Weights of a small GPT-style language model, trained from scratch on English Wikipedia.
Training: a variant of SOAP for these matrices, 135M tokens, 5653 steps.
Each number is 128 + 24 x the weight over its row's rms, rounded and kept within 0 to 255. Layers, rows and columns count from 0. The size above them is the row's rms in percent of the matrix's.

# layer 4 MLP up, 704x256, rms 0.303, rows 447-513, columns 128-159
size [101 103  93 100 104  99  99  89 111 101 110 104  96  96  96 105 109 101  95  89  97  99 104  95  95 100  99 105  99  88 106 101 103 105 112 100 103  96 105  98 103 134  98 106 101 109 105 100  95  94 104 102 108  93 102  98 106 100  95 101 101  91 101 104  99  95 102]
[[137 123 110 145 147 137 131 138 169  99 141 124 124 130 131  86 106 120 140 182 134 156 102 126 168 129 104 115 141 152 117 113]
 [144 154 127 128 109 144 140 124 122 147 120 126 134 116 163  74 110  96 113 133 166 105 123 115 128 152 116  81 121  89 156 115]
 [150 123 108 101 120 114 128 135 129 177  91 153 142 115 107 145 156 131 112 138 118 154 121 150 127 125 120 102 128 157 146 137]
 [114 110 125  82 130  86 140  61 133 182 125 125 109 111 115 156 173  96 107 126 127 114 158 132 133 121  91  71 124 136  82  95]
 [130 120 153 118 166 126 130 139 171 124  88 111 146 126 126 124 116 114 128 153 129 156 165  84 188 161 101 136 126 114  87 135]
 [ 92 173 111 156 109 132 130 136  83 149 146 152 119 100 111  62 146 105 127 158 105 132 134 121 119 139 114 117 154 150 132  92]
 [105 145 121 144 107 116 150  94 122 148 128 111  85  48 138 108 113 146 149 128 138 135 103 124 153 155 127 152 127 134 123 126]
 [142 145 162 105 110 147 111 132 123 161 123 150 132 125  74 117 158 146 135 136 106 161 124 124 160 126 124  62 163 118 144 119]
 [104  96 166 128 129 148 105 103 159 104  95 144 108 122 185 129 121 145 115  79 140 147 152 144 136 167 113 114 105  81  91 153]
 [174 143 125  96 108 149 153 153 110 135 106 101 125 161 107 106 136 111 125 128 131 161 130 119  94  95  93  98 112 181 133 120]
 [167 129 146 125 103 118 109 133 111 112 162 180 118 125 110 123 113 131 101  94 139 156 126 135 125 116 135 168 128 116 122 107]
 [106 113 118 139 147 192  82 139 146 120 101 112 120 147 162 155 126 131 138 100 142 139 157 135 112 123 137 125 130 147 153 144]
 [160 152 130 180 141 118 155 110 118 111 155 171 151 144 169 146 162 146 143 138 106 180 126 106 134 107  84 172 101 111 145 110]
 [115 163 164 108 131 122 153 115 149  96 107 168 114 132 120 138 147 140 125 156  69  94 125 145 109 118  53 107 182 151 134  88]
 [138 111 129 140 135 121 119 139  83 125 161 113 121 104 105 145 111 116 130 107 129 139 136 112 106  95 163 177 152 106 123 151]
 [103  92  68 118 147 121 115 123  97 111  84 109 162 156 159 120 121 107 156 125 158 131 119 134 139 146 109 127 129  88 135 124]
 [198 128  90 124  86 129 103 118 146 113 126 131 117 109 145 122 130  89 114 116  88 139 132 113 142 116  97 111 129 149 157 112]
 [120 123 121 102 147 160 150 172 169 155 113 123 114 116 105  85 109 117 108  67  99 133 137 153 143 136 113 101 144 156  98  98]
 [113 150 152 192 107 160 122  76 151 141  94 145 126 144 141 114 127 152 113 104 100 158 173  74 146 127 126 129 140 167 120 145]
 [ 96  89 114  95 145 109 131 128 131 191 122 108 142 129 150 110 137  94 140 151 129 123 125 188 133 140 119 140 106 152 133 109]
 [123  80 141 105 157 153 109  97 141 146 131 121 124 109  96 162 117 135 146 114 113 120 138 116 113 106 119 122 129 134 154 138]
 [134 145 143 127 143 154 138 126 144 142 151 143 130 169 143 139  90 141 157 125 142 135 137 114  95 127 170 121  99 148 120 144]
 [138 116 129 127 117 150 156  97  61 134 114 143 153 133  87 120 123  98 108 151  97 119 105 126 137 111 151 122 114  82 103 159]
 [149 183 118 111  93  98 170 120 130 148 123 160 131 143 109 144 150 101 152 104 150 109 145 102 139 137 149 115 106 149 141 106]
 [131 132 149 125 134 132 119 176 157  93 125  71 129 131 120  91 145 127 149 165 145 118 178 118 110 126 138 133 119 148 145  87]
 [ 97  77 128 117 116 102 172 118 140 150 112 127 143 148 123  92 112 102  66  97 117 128 112 153 100 122 134 168 148 159 127 114]
 [103 154 138 130 147 125 129 119 136 126 133 141 145 162 149 135 149 128 120 144 151 144 112 107 192 122 139 176 108 130 130 117]
 [154 202 164 132 148 104 162 118 168 137 123 147 125 173 165 153 121 121 138 141 100 120 142  92 109 166 127  92 119 117 159 110]
 [ 98 138 123 156 119 102 134 112 164 128 145 111 113 104  92 181 118  94 136 105  97 137 138 123 119 100 106 143 144 148 179 159]
 [133 143 159 137 111 155  84 152 129 141 102 110 142 164 105 108 163 103 149  74  91 109 161 122  91 124 146 132 121 142  94 106]
 [123 125 124  53  71 168 137 115  95 129 152 133 108 154 117 192 161 141  94 156 127 120 125 140 114 142 127  96 145 170 119 163]
 [140 124 148 139 162 134 181 131 130 108 126 155 105 148  95  98 155 140 118 123 191 112  97 120  87 158 141 159 146 132  79 125]
 [147 160 159 146 140 119  84 129 120 164  90 123 155 157 125 134 108  88 117 116 135 153 130 102  98 147 169  89 113 124 114 134]
 [ 56 103 122 130  60 139 135  92 131 102 105 193 134 130 110 113 121  95 135 134  99 129 126 128 187  96 117 185 159 151 142 142]
 [113 141 126 127  93 158  88 118 132 125  91 123 157 117 108 137 131 163 122 164 112 105  99  86 133  80 113 130  96 155 106 118]
 [158 167 130 138 113 175  72 118 149 130 155 104 118 132 148  91 148 142 100 155 131 133 144 132  98 113 149 184 115 123 108 105]
 [175 139 148 131 149 152 137 120  94  97  93 144 142 148 127 116 130 113 166 124 123 186 154 125 131 100 109 137 146  67 157 127]
 [ 99 120 133 155  83 138  75 137  98 155 138 147 172 134 107 126 123 121 119 147 121 135 118 158 112 124 121 137 138 136 120 107]
 [129 110 104 127 133 144 156 125 167 119 131 112 168 106 105 113 162 156 118 125 154 102 129 125  95 137  87 147 131 172 130 130]
 [152 151 140 123 136 148 169 124 137  86 140 133 143  79 109 107 130 145 100 148 125 149 137 120 109 110 128 105 121 139 145 133]
 [125 127 127 140 125 110 106 132 101  91  98 124 121 165 160 125 151 169 123 131 151 109 126 132 110 159 107 122 110 171 167 124]
 [127 125 108 111 147 128 102 148 182 117 132 128  92  87 134 141 112 120 134 113 102 151 122 107 175 124 138 167 175 199 124 131]
 [ 74 151 125 121 121 105 106 113 152 161 122 106  85 136 163 127 185 121 141 143 146 121  97 146 121 136  98 116 151  89  95 143]
 [144 123 132 103 152 154 122 117  98 116 127 127 127 118 154 128  93 106 132 100 159 152 124 137 123 123 111 171 181 114 124 123]
 [ 95 134  94 138 135 127 102  97  94 168 114 134  84 115 128 132 104 123 117 138 134 158 117 135 117 128  97 109 130 160 119 130]
 [145 124 140 101 119 145 133 147 126  96 122 114 129 118 111 125  89 117 169 112 119 129 132 135 124 112  70 124 123 164 153 138]
 [143 129 132  95 121 132 119  73 120  99 139 132 132 128 156 131 142 110 138 101  99 146  65 143 125 135 165 131 156 128 104 167]
 [116 133 149 128  88 170 128  80 180 142 106 121 146 122 145 159 154 152 133 129 103 119 150 100  92 127 169  99  55 137  76 126]
 [117 130 142 135 128 188 137 100 123 134 173 130  87 135  96 166 137 103 110 157 125 138 133 137 140 102 170 214 119 168 130  94]
 [120 159 137 151 135 105 121 133 154 164 113 138 139 119 150  98 160 147 127 135 129 154 162 176 117 146 100  68 125 105 106  96]
 [150 118 137 104 108 138 161 125 128 126 119 141 153 122 107 116 161 158 134 115 149  97 127 118 149 111 165 117 143 148 148 111]
 [161  97 113 146 120 134 139 123 150 110 131 153 169 157 138 157 111 137 164 136 148 142  86  96 105 133  96 101 137 101 115 135]
 [166 133 162 180  91  68 137 153 171 110 108 111 140 125 102 107 164 108 124 109 126 101 135 122  60 112 130 160 128 124 147 138]
 [123 168 158  80 155 118 145  86 170 133 147 120 115  83 112 123 105 121 126 123 145 130 111 157 118 164 119 130 111 175 123 115]
 [168 147 171 153  90 172 141 101 125 155 121  99 119 102 114 114 124 134  99 131 155 143 190 148 131 132 123 148  96 134 127 121]
 [ 94 157 136 130  86 141 110 162 151  99 100 110 131 131 143  94 162 149 154 133 103 151 180 135 113 117 127  90 127  67 119 142]
 [ 83 164 159 130 109 159 146 137  78 159  75 151 122 156 144 111 117 112 139 129 109 113  86 119 124 107 102 113  95 120 160 134]
 [139 172 135 104 141 135 103 131 135 119 155 130 112 170 110 107 121  96  88 130 132 157 106 150 129 165 111 142 130 136 103 145]
 [101  91 133 144 102 144  94 109 125 117 158 123 129 118 177 142 117  91 161 146 176 112 146 155 164 143  99 151 135 153 134 125]
 [125 107 116 156 129 171 144 137  77 125 127 111  98 131 128 132 124 117  90 117 127 136 163 124 145 163 180 102 122 147 137 119]
 [120 168  87 103 143  90 134 129 145 144 171 143 153 132 115 146 134 131  96 172 151 112 139 111 138 116 131 170  80 154 133  86]
 [ 94 138 136 114  82 123 103 123 126 142 156 138 119 132 149 143 130 127 156 137 163 129 100 151 141 141  90 147 106 121 101 137]
 [156 156 109 101 129 126 121 114 155 118 123 123 139 139 149 146 119 126 159 122 134 142 142 118 103 162 128 115 133 104  93 100]
 [138 131 145 143 191 130 119 133  72 158 122 102 106 129  98  95 129 113 105 149 117 147 131 178 142 107 127  94 108 145 127 120]
 [133 104  99 137 160 131 109 105 141 159 143  81  95 163 150 107 120 127  90 147  96 126 163  86 104 129 142 112 127 146 152 114]
 [110  98  63 116 102 115 106 111 143 171 123 155 112 174 133 160 152 125 119 139 109 107 182 107 147 125 144 122 126  86 118 142]
 [145 130 136 113 162 122  73 117 126 133 144 151 122 147 124 106 102 142  77 105 128 151 116 103 110 128 116 115 131 126 157 115]]
# layer 4 MLP down (transposed), 704x256, rms 0.272, rows 447-513, columns 128-159
size [ 98 102  94 110  97  98 101  99 100 100  96  91 106 100  96  95 105 103  99  98  94 106 100  96 101  95  96  97 100  97 101  94  93 101  97  96  99 107 102  97 103 118  93 100  94 104  96 100  98  97 105 102 102 102 113  97 100 106 100  97 104  97 103 101  95 101 110]
[[170 165 128 104 136 156 107 148 137 143 124 156 116 113 150 168 148 125 109 145 133 111 166 108  98 110 119 118 163 124 161  99]
 [ 80  88 113 126 102 150 147 144 111 111 163  98 128 144 118 104  96 136 122 105 151 114 115 149  91  82 151 158 124 132 145 165]
 [102 114 141 164 129 107 133 140 140 107  98 147 144 153 156 110 107 116 115 136 148 128 144 121 113 120 156  98 137  95 140 149]
 [161  99 118 170 120 138 156 149 123  98  92 154 161 100 159 125 156 125 157 142 169  99 111 120 117 148 141 106 163 124 112 111]
 [ 95 147 144 124 113  87 141 155 129 151 117 112 150 111 169 127 172 141 153  90 135 112 110 172 119 112 142 126 133 149 154 143]
 [101  46 138 137 155 115 140 148 140  96 137 134 157 161 169 126 142  95 131 155 109 179 109 139 153 130 131 138 158 140 143  89]
 [102 135 108 150 131 117 144 118 116 102  82 120 114 141 151 100 166 164 123 137  73 195 156 128 127 166  97 184 109 136 105 159]
 [138  88 119 152 152 150 141 114 129 138 124 120 121 126 150 159 120 147 178 126 113 114 114 165 157 118 108 117 121 131 159 138]
 [143  84 150 126 106 113 122 111  93 102 129  80 139 149 137 102 120 107 115 128 135 184 163  65  99 139 159 129  97 116 138 119]
 [107 121 136 124 126 108 122  51 206  99  81 171 130  98 135 157 168 144 110  83 131 115 142 160 122 117 147 143 172 110  64 167]
 [135 123  98 116 164 130 124 117 159 152 122 104 105 103  77 129 142  93 124 104 123 118 120 155 150 139 141 154 154 117 134  56]
 [ 65 120 116 117 142 122 128 168 113 172 102 111 151 180 102 128 109 136 124 161 173  85 136 137 138 133 138 134 167 121 137 130]
 [131 182 108 114 153 160 144 158 103 105 123 128 105 152 125 144 165 129 104  84 103  92 132 123 135 129  96 106 126 128 132 146]
 [126 113 132 140 139 115 122 167 114 116 111  58 130 127 123 105 105 146 103 119 167 145 151 172 143 157 151 125 136 123 111 155]
 [138  92 140 140 125 161 113 104 108 116 149 123 121 124  91 160 164 141 152 125  93 121  95 128  86 134 160 150 125 119 136 160]
 [133  72 122 121 135 138 176 134 121 118 121 137 107 114 101 151 119 131 130 149 129 165 142 152 133 144 148 111  50 121 126 125]
 [115 110 157 119 140 114 101  93 138 108 101 178 131 104 126 148 122 147 109 134  95  85 108 139 111 136 124 121 157 123 140  88]
 [135 156 104  97 155 112 101 108 130 147 151 158 148 101 104 109 124 131 128 134 129 132  98 156 127 145 143  83 147 169 164  70]
 [136 118 144  94 140 102 179 167 125 130 117 134 126 135 157 161 126 124 150 118 160  84 126 140 119  89  91 154 102 111 129 155]
 [ 95 180 112 132 164 193 154 132 148 103 126 159 133 117 185 152 164 139 134 114 147 131 109  92 103 167 131 146 133 146 133 131]
 [ 80  72 154 110 102 166 152 138 126 131 136 155 170 120 111 150 193 109 157 161 108 140 100 158 139 152 129 128 143 132 128 196]
 [143 133  60 120 131  83 116 144 104 156 144 141 111  93  81 157 113 130 144  68 143 148 129 129 123 118 100 109 120 141 130 123]
 [138 146 131 134 123 122 144 127 116 124 162 111 110 154 130 118  85 142 138 119  70 136 104 155 142 127  97  77 107  79 154 116]
 [121 107 122 101 123 170 102 102  95 142 154 127  95 106 152 154 101 121 117 125 115 107 105 148 169 147 118  78 152  91 119 163]
 [152 110 167 131 113  80 123 173 125 116 151 135 168 130 125 128 161 110 131 180  96  98 163 151 131 115 134 135 121 112 125 111]
 [121 116  77 154  93 226  82 128  98 150 141 141 130 129 121 131  75 162 108 114 142 147 154 158 163 117 134 138 109 112  95 161]
 [158 120 136 133  90 161 115 176 154 113 164 118 105 114 114 133 122 116 126 147  90 110 109 128 111 105 100 116  82 138 124 140]
 [ 99 122 123 140  98 105 129 168 115 105 125  88 130  96 148 163 141 164  80  98 112 124 138 131 152 117 131 148 112 129  92 141]
 [114 111 112 140 122 112 137 171 113 102 115 159 103 137 118 142 159 139 139 155  97 154 164 160 122 131 125 146 141  87 136 103]
 [115 141 133  90 125 127  88  95 103  81 142 102 137 155 135 179 139  93 116 139  75 144 100 133  94 133 150 155 106 131 134  99]
 [148 177 143 115  85 126 127 103 116 105 129 115 127 128 126 136 162 109 155 142 135 152 147 101 143 116 140 138 180 106 148 136]
 [129 101 132 168 111 162 126 117 179 135 143 145 136 120 140 146 132 131 113 131 124 125 166 120 139 175  76 143 111 131 131 128]
 [ 63  65 108 119 117 152 108 148 119 108  70 101 134 115 100 144 123 117 111 144 146 127 170 148 139 147 133 128 144 110 174 149]
 [159  95 115 139 129 132 121 155 160 133 108 118 136 142 133 152 109 107 124 132  95 113 118 127 147 160 120  78 146 142 146 164]
 [185 161 124  89 137 158 159 145 163 114 140 139 165 110 125 125 113 151 123 115 148 114 131 168 140 121 142 156 126 130  97 138]
 [129 113 132  57 127 129 137 188  65 125 148 116 122 117 140 142  98 108 134 110 109 129 115 131 105 160 153 131 103 118 134 106]
 [115 144 124 104 126 146 121 140 128 142 103  84 130 119 115 153 119 105 173 112 141  59 157 100 110 181 126 107 122 141 142  75]
 [132 114 174 133 166 125 115 126 141  98 146 115 172 139  88 110 130  99 153 134 134 107 164 134 153 110 155 134  84 112 144 115]
 [117 154 159 154 148 110 125 133  78 142 132 155 122 128 120 139 151 123 184  99 118 193 123 149 185 152 127  88 105  87 113 119]
 [125 102 142 165 113  98 154 131 112 111 103 142 154 133 107 107 135 136 123  97 140  96 194 120 112 138 144 129 118 134 122 143]
 [153 145 122 157 113 134 115  99 114 102 134 140 109 109 118 105 113 167 123  92  65 161 145 126 115 140 148 111  92 129 123 112]
 [109 118 105 100 102 143 115 117 136 114 150 177 141 124  74 150 110 150 150 112 119 118 121  74 111 137 108 145 160 125 157 139]
 [111  75 137 116 169 121 146 105  93  83 130 138 150 144 100 138 106 158  99 128 170  93 137 119  99  88 141 106 114 112 110 142]
 [136 131 130 113 164 144 145 121 123 153 134 111 102 141 125 179 138  93 118 121  96 109 133  98  90 102 123  87 147 159 114 114]
 [159 127 120 147 103 143 123 125  92 103 186  83 142 141 125 109 113 112 109  84 133 123 133 155 114 154 101 143 143 109  99 128]
 [125 154 103 151 114 137 155 111 144 126 126 147 102 132 131 136 194 141  99 136 101 163  98 132 126  97  76 159 100 148 135  71]
 [102 178 147  90 142 120 105 136  95 122 124 123 131 102 145  81 121 148 141 141 112 141 160 122 158 148 122 109 117 152 133 130]
 [100 140 160 121 136 112 132 125 154 140 112 117 131 162  99 152 104 127 154  88 106 148 134 129 159 129 100 114 134 137 154 110]
 [137  98 133 142  92 126  99 111 100 107 116 135  74  93 108 153 124 121 154 109 119 117 114 129 159  92 129 126 108 134 120 139]
 [116 157 150 133 134 140 137 141 143 110  99 153 109 109  74 142 142 128 146  95 134  87  90 134  70 128 163 189 130 124 143 127]
 [136 137 113  96 148 117 157 155 157 115 124 149 165 137 158 121 140 123 154 136 147 135 170 136 100 129 121 103  98  91  81 101]
 [123 161 125 139 132 130 124 185 144 111 166 135  72 141 118 111 157 141 139 131  81 138 145 115 147 119 108 124  79 131 178  98]
 [164 133 130 157 106 110 148 122 158 146 117 159 109 150  97 143  64  98 144 125 151 129 113 101 128 124 136 141 138 155  78 133]
 [156 126 168 117 111 106 105 161 115 120 120 140 128 129 136 150 120 109 126 150 119 107 113 100 108  91 118 123 127 131 129 129]
 [154 103 172 122 119 130 101 132 107  97 122 170 171 124 106 127 121 101  92 123 134 114 177 140 128 111 154 126  84  97 166 129]
 [157 100 153 111 163 150 184 115 129 118 133 120 135 163  95 141 121 135 163 115 136 123 121 183 153 117  67 109 103 137  94 130]
 [125  75 139 114 119  99 164 104 166 100 138 104  89 152 139 140 109 107 137 105 112 105 117 112 122 112 128 116 155 155  77 122]
 [123 143 121 152 100 131 142 118 114 122 115 131 135 129 145 108 127 146 135 137 131 107 102 114 111 114 121 184  70 117 138 105]
 [125 100 107 117 136  88 118 174 122  92 147 131 134 113 123 126 153 166 103  90  97 172 138 137 151 111 117 170 141 116 138 106]
 [109 117 201 146 132 145 137 128 146 120 100 126  99  82 140  80 164 117 153 113 130 139 118 123 145  94 101 123 185 113 142 148]
 [146 113  82  94 147  93 125 132  96 171 158 132 105  82 146 100 150 140 134 128 144 144 159 157 110 121  91 130 125 176 135 145]
 [143 125  92 129 119 131  97 123 100 192 111 147 124 170 131 102 130 129 105 151  76  88  97 111 137 107 111 109 123 164 143 139]
 [112 138 118 114  99 172 144 106 122 143 155 150 112 151 122 127 122 156 129 104 143  72 155 136 155 150 136 131 125 150 145 137]
 [121 108 127  97 160 151 161 181 127 145 126 159 160 157 113 100 147 109 146  91 125 139 164 151 158 143 114 142 134 122 148 119]
 [116 159 111 103 167 138 138 104 134 117 148 135 122 108 133  99 190 116 153 119 149 127 124 115  88  91 122 167 101 137 137  93]
 [114 196  95 145 123 114 160 116 139 125 127 152 132  80 104 142 151 175  80 110 123 131 107 138 110 117 133 124 144 124 109 144]
 [ 98 118 119 148 107 142 144 117 115  98 135 157 155  67 140 150 130 140 104  88 186 104 161 133 116 137 147 151 108 153 149 129]]
# layer 4 MLP gate, 704x256, rms 0.296, rows 448-513, columns 128-159
size [101  94 101 106 102  90  92 110 101 108 104  93 103  94 102 104 107  94  93 102 108 107  92  91  99 100 103  90  91 101 108 106 101 110 100  93  93 102 109 109 122  97 103 113 103 108 103  93  96 102 102 109  92 113 101 111 108 102  97 107  88  99 101 100  96 109]
[[137  97 138  87 170 100 143 118 127 124 116 159 102 124 119 108 139  89 179 149 121 145  86 154 113 164 110 135 132 147 102 166]
 [113 129 101 142  99 108 116 148 124 121 128 130 145 169 108  72 138 112 132 149 153  95 102 131 153 159 113 144  84 119 130 107]
 [ 93 132 130 138 148 111  93 160 122 131  96 179  94  85 101 106 118 170 126 121 111 127 125 148 122 134  96 120 120 124 156 151]
 [149 128  90  97 162  97 126 120 136 112 110 113  86 137 108  98 121 132 148  92 118 114 161 135 152 133 106 143  82 130  99 107]
 [166  91 106 131 148 119  93  94 178  98 120  92 115 132 108 107 100 139 106  79 103 144 112 126 136  93 127  91 158 147 123 164]
 [144 165 150 130 134 132 127 108 117 137 157 144 152 103 143 134 155 140 137 161 112 158 134  97 131 195 141 128 138 107 106 131]
 [ 87 155 171 154 130  82  92 154 132 176 146 106 131  71 135 126 130 105 136 147 125 106 122 146 127 149 107 123 130 104 141 129]
 [118 127 127 127 154 122 166 102 145 117 138 113  97 120 172 109 171  94 136 121 149 116 105 162 131 160 119 171 123 132 162 127]
 [135 191 157 102 143 166 129 148 122  92 170 105 125 144 154  85 126 112 146 134  99 120 127 111 133 133 114 111 180  83 138 110]
 [ 96 124 122 104  87 117 114 104 142  87 148  62 110 148  84 146 126 158 117 166 141  84  90 142 132 109 114 124 104 131 116 139]
 [109 151 123 108 135 114 154 142  98 121 143 105 112 155 131 120  84 128 106 135 139 134 151 156 102 139 128 150 150 148 152  86]
 [158 152 136 173 111 151 112 111 123 125 140 133 154 165 151 146 138 129 123 120 136 132 119 115 159  97  69 138 116 122 135 132]
 [145 116 125 115  86 125 112 159 135  82  93 114 127 111 113 132 132 157 137  85 122 107 118 139 132 136 123 158 161 142 116 111]
 [145 131 120 121 178 112 112 133  84 164 118 140 138 132 141 113 130 154 147 107 153 135 153 123 185 150 128 145 120 130 102 127]
 [ 97 142 120 114 148 133 104 172 110 124  86 134 122 162 146  80 124 104 113 123 121  87 171 114 124  80 130 128 121  80 105 143]
 [123 106 151 164  88 130 144 145  99 135 160 136 154 111 112 177 162 117 143 165 155 176 126  96 120 124 101 144 132  93 152 118]
 [127 168 116 124 110 105 126 128 155 134 144 140 113 122 126 135 155 121 105 102  84 102  79 150 118 140  72 142 141  91 137  99]
 [136  88 164 122 150 155 112 158  90 149 179  85 210 111 122 142 152  93 103  96 146 112 103 111  62 120 131 150 120 139  87 137]
 [159 124 154 139 132 161 130 128 101  92 148 135 115 107 113 105 146 110 108 138 102 121 122 115 129 132 110 131  85 174 120 101]
 [154 140 107 121  88 121 155 125 169 114 141 124 131 138 126 157 161 104 148 140 111 124 136 132 137 143  81 121 126 139  99 139]
 [155  97 119 131  84 135 145 117 139 118 118 150 141 137 136 144 102 142  88 101 127 138 113 109 115  57 128 105  83 106 139 147]
 [128 118 168 166  97 174 180 128 105 126 143 153 131 108  78 112 106 138 127 132  92  77 108 152 190 123 134 116 140 165 157 163]
 [103 113 137 118 131 118 158 117 106 137 149 134 138 136 147 150 113  84 117 161 121 126 140 133 131 107 126 156 140 120 122 109]
 [127  93 124 131 137 149 127 118  91  78 143 122 100 131 108 140 125 110 141 111 133 101 170 139  61 159 111 113 140 119  50 168]
 [132 162  83 124 167 143 123 151  97 138 118 107 122 113 105  94  98 128 143 120  88 119 126 137 111 154 131 141 104 150 108 141]
 [110 150  85  86 126 148 135 161 152 130 121 119  88  70 118 189  81 147 112 146 148 171 151 159 117 131 104 159 113 132 124  89]
 [139 155 109 133  82 134 133 134 112 132 142 115 138 139 117 119 161 154 150  91 117 151 125 130 141  73  69 111 144 147 127 155]
 [124 155 130  97 127 128 118  99  90 108 191 124 155 121  88 132 139 135 149 145 163 142 138 152 104 168 113 105 147 126 122 102]
 [104 161 139 133 159 111 106 141 118 133 117 131 130 147 155 122 126 127 114 111  91 146 124 122 120 165  94 125 192 187 111 139]
 [113 116 111 150 142 111 159 140 108 141 142 131 104 119 137 154 164 165 141 118 109 114  94 124 128 109 139 161 121 111 146 137]
 [127 114 107 141 135 146 125 131  89 137  84 118 107 150 143  87 114 147 137 142  82 111 124 110 121 103 125 106 122 127 179 134]
 [111 125 141 130  79 109 123 126 112 103 123 132  85 152 117 125 140 133 116 128  85 124  86 122 154 149  97 121 116 116 141  96]
 [114 125 114  77 148 148  77  85 104 155 141 113 155 141 117 124 115 141 122 126 119 148 123 136 138 132 144 170 126 113 143 108]
 [117 138 132 150 124 105 174 147 139  86 111  91 154 117  82 122 161 153 150 160 102 117 116 102 135 168 116 141 136 116 111  87]
 [107 141 148 114 150 127 139 126  95 136 167 134 122 151 168 149 186 129 118 101 165 103 145 141 177 149  95 134 170 127 141 113]
 [100 117  84 106 143  74 106 158 129 111 158 104 115 114 117 220 128 117 139 156 160 108 131 161  96 145  95 159 199  88 137 140]
 [119 151 100 161 134 103  94  98 130 143 167 131 103 135 122 156 145 150 147 128 147 106 203 102 154 133 150 140 110 117 135  90]
 [166 111 120 121 166 128 153 101  81 120 157 150 120 109 132 146 141 128 131 109 107  89 118 126 107 137 102 153 131 187 109 141]
 [133 132 139 138 167 142 112 121 132 133  91 147 169 117  88  75  81 140 131 126 178 141 145 161 116 110 136 146 107 154 106 129]
 [140 141 160 167 139 114  93 144 152 126 153 159 127 140 143 107 142 140 125 127 141 150  91 104 111 132 142 149 106  98 143 157]
 [100  78 129 145 122 130 110 142 107 133 144 117 153 133 145 146 162 130 110 153 143 132 134 145  97 140 138 128  97  93 136 118]
 [101 118 139 149 107 134  98 140 116 136 137  70 109 130 124 124 132 134 182 124 107 148 137 136 122 104 104 174  94 137 144  96]
 [122 146 145 143 122 112 146 176 164 120 167 135 116 128 116 123 141 117  95 170 153 145 124 120 101 103 121 116 112 171 146 134]
 [166 153 113 145 138 127 136 128 115 139 121 138  93 138 103 128 116 105  86  99 121 144 117 107 123 116 117 131 161 130 170 150]
 [102  79 132 123 130 138 117 106 122 124 120 138 143 143 165 126 134 144 115 149 152 107 126  71 129 185 139 107 135 142 121  88]
 [122  96  96 114 108 101 108 175 119 132 134 136 161 114 122 133 157 139 146 107 161 102 105 165 153 123 156 120 102 129  98 129]
 [129 134 139  81 105  90 152 147 143 132 165 103 161 130 183  97 137 161 124 146 147  99 106  96 149 150 112 151 140 151 123 164]
 [ 96 123 121 139 133 150 138 144  90 116 144 104  95  86 123 139 114 131 143 123  58 114  99  96 154  77 190 161 120 119 157 126]
 [123 148 150 146 127 130  85 143 113 144 108 118 118 135  93 109 139  94 168 137 171 107  96  97  92 154 135 179 128 119 133 141]
 [112 110 151 132 156 139 100 140 121 134 127 118 130 104  86 117 122 115 137 125 172 121 111 132 143 146 139 146 113 131 139 113]
 [126 121 142 120 129  85 117 122 108 152 116 122 121 125 100  79 125  99 111  95  98 107 119 152 102 144 140 146 153 122 142 119]
 [145 103 114 119  89 165 111  76 117  90 116 147 131  97 122 127 158 173 131 135 164 131 151 137 131 141 118 127 129 102 162 102]
 [149 150 132 136 114 110 139 120 117 109 189 161 139 140 114 136 166 135 109  88 152 170 126 155 156  96 108 127 115 122 108 129]
 [132 126 120  90 111 157 118 128 156 143 158 134 131 142 130 156 138 111 131 107 139 160 121 138 145 128 140 168 161 165 100 112]
 [ 91 102  93 137  79 123 109 139  97  82 162 128 117 122 155  99 131 142 125 148 103 175 148  75 137  93 164 118  88 106 147 110]
 [169 183 155 139 139 114 125 143 133 135 157 100 142 136 108  83 112 111 124 131 136 153 127 129 134 133 138 112 166  89 117 116]
 [144 129 125 126 128 153 142 121 132 162 140 143 158  97  88 119 119 134 159 128 123 140 165 128 168 154  94 153  89 155 141 133]
 [ 95 119 131 131 107 122 124 137  95 121 151 116 142 121 133 138 137  93 157 157 139  57 179 134 121 134 136 176 130 144 148 132]
 [130 153 133 139 147 107 120 137 133 106 134 136 120 154 125 117 140 129 138 109 155 124 111 149 137 144 145 128 105 123 124 149]
 [132 103 135 138 170 117 141  90 159 129  89  94 146 194 110 161 146 131 107 167 111 127 186 140 102 144 136 131 126 107 113 128]
 [109 118 101 106  87 122 145  94 132 102 131 104  96 135 149 148 117 145 156 132 150  94 120 154 155 102 129 146 108 110  84 128]
 [147 169 122 138 115 124 162 151 151  96 153 125 148 135 126 154  84 144 145 111 119 162 148  95 122  82 176 131 126  87 103 125]
 [146 126  95  98 128 138 121 140 118 153 167 137 148 108 113 105 161  99 141 114 141 115 125 162 142 143 124 139 125 146  83 153]
 [ 91  99 101 161 152 139 170 131 134 166 151  84 125 139 115 185 126 158 128 141 153 157 109 181 122 111 116 135 101 121 122 112]
 [137 183 139 123 107 132 133 128 151 177  99 190 136 167 115 134 149 112  97 141 145 152 180 160 147  99 144  94 132 141  74  93]
 [139 166 151 120 133 123 111 117 108 136 115 154 116  98 135 137 115 163 141 121 164  96 159 144 127 127 133 163  88 110 151  91]]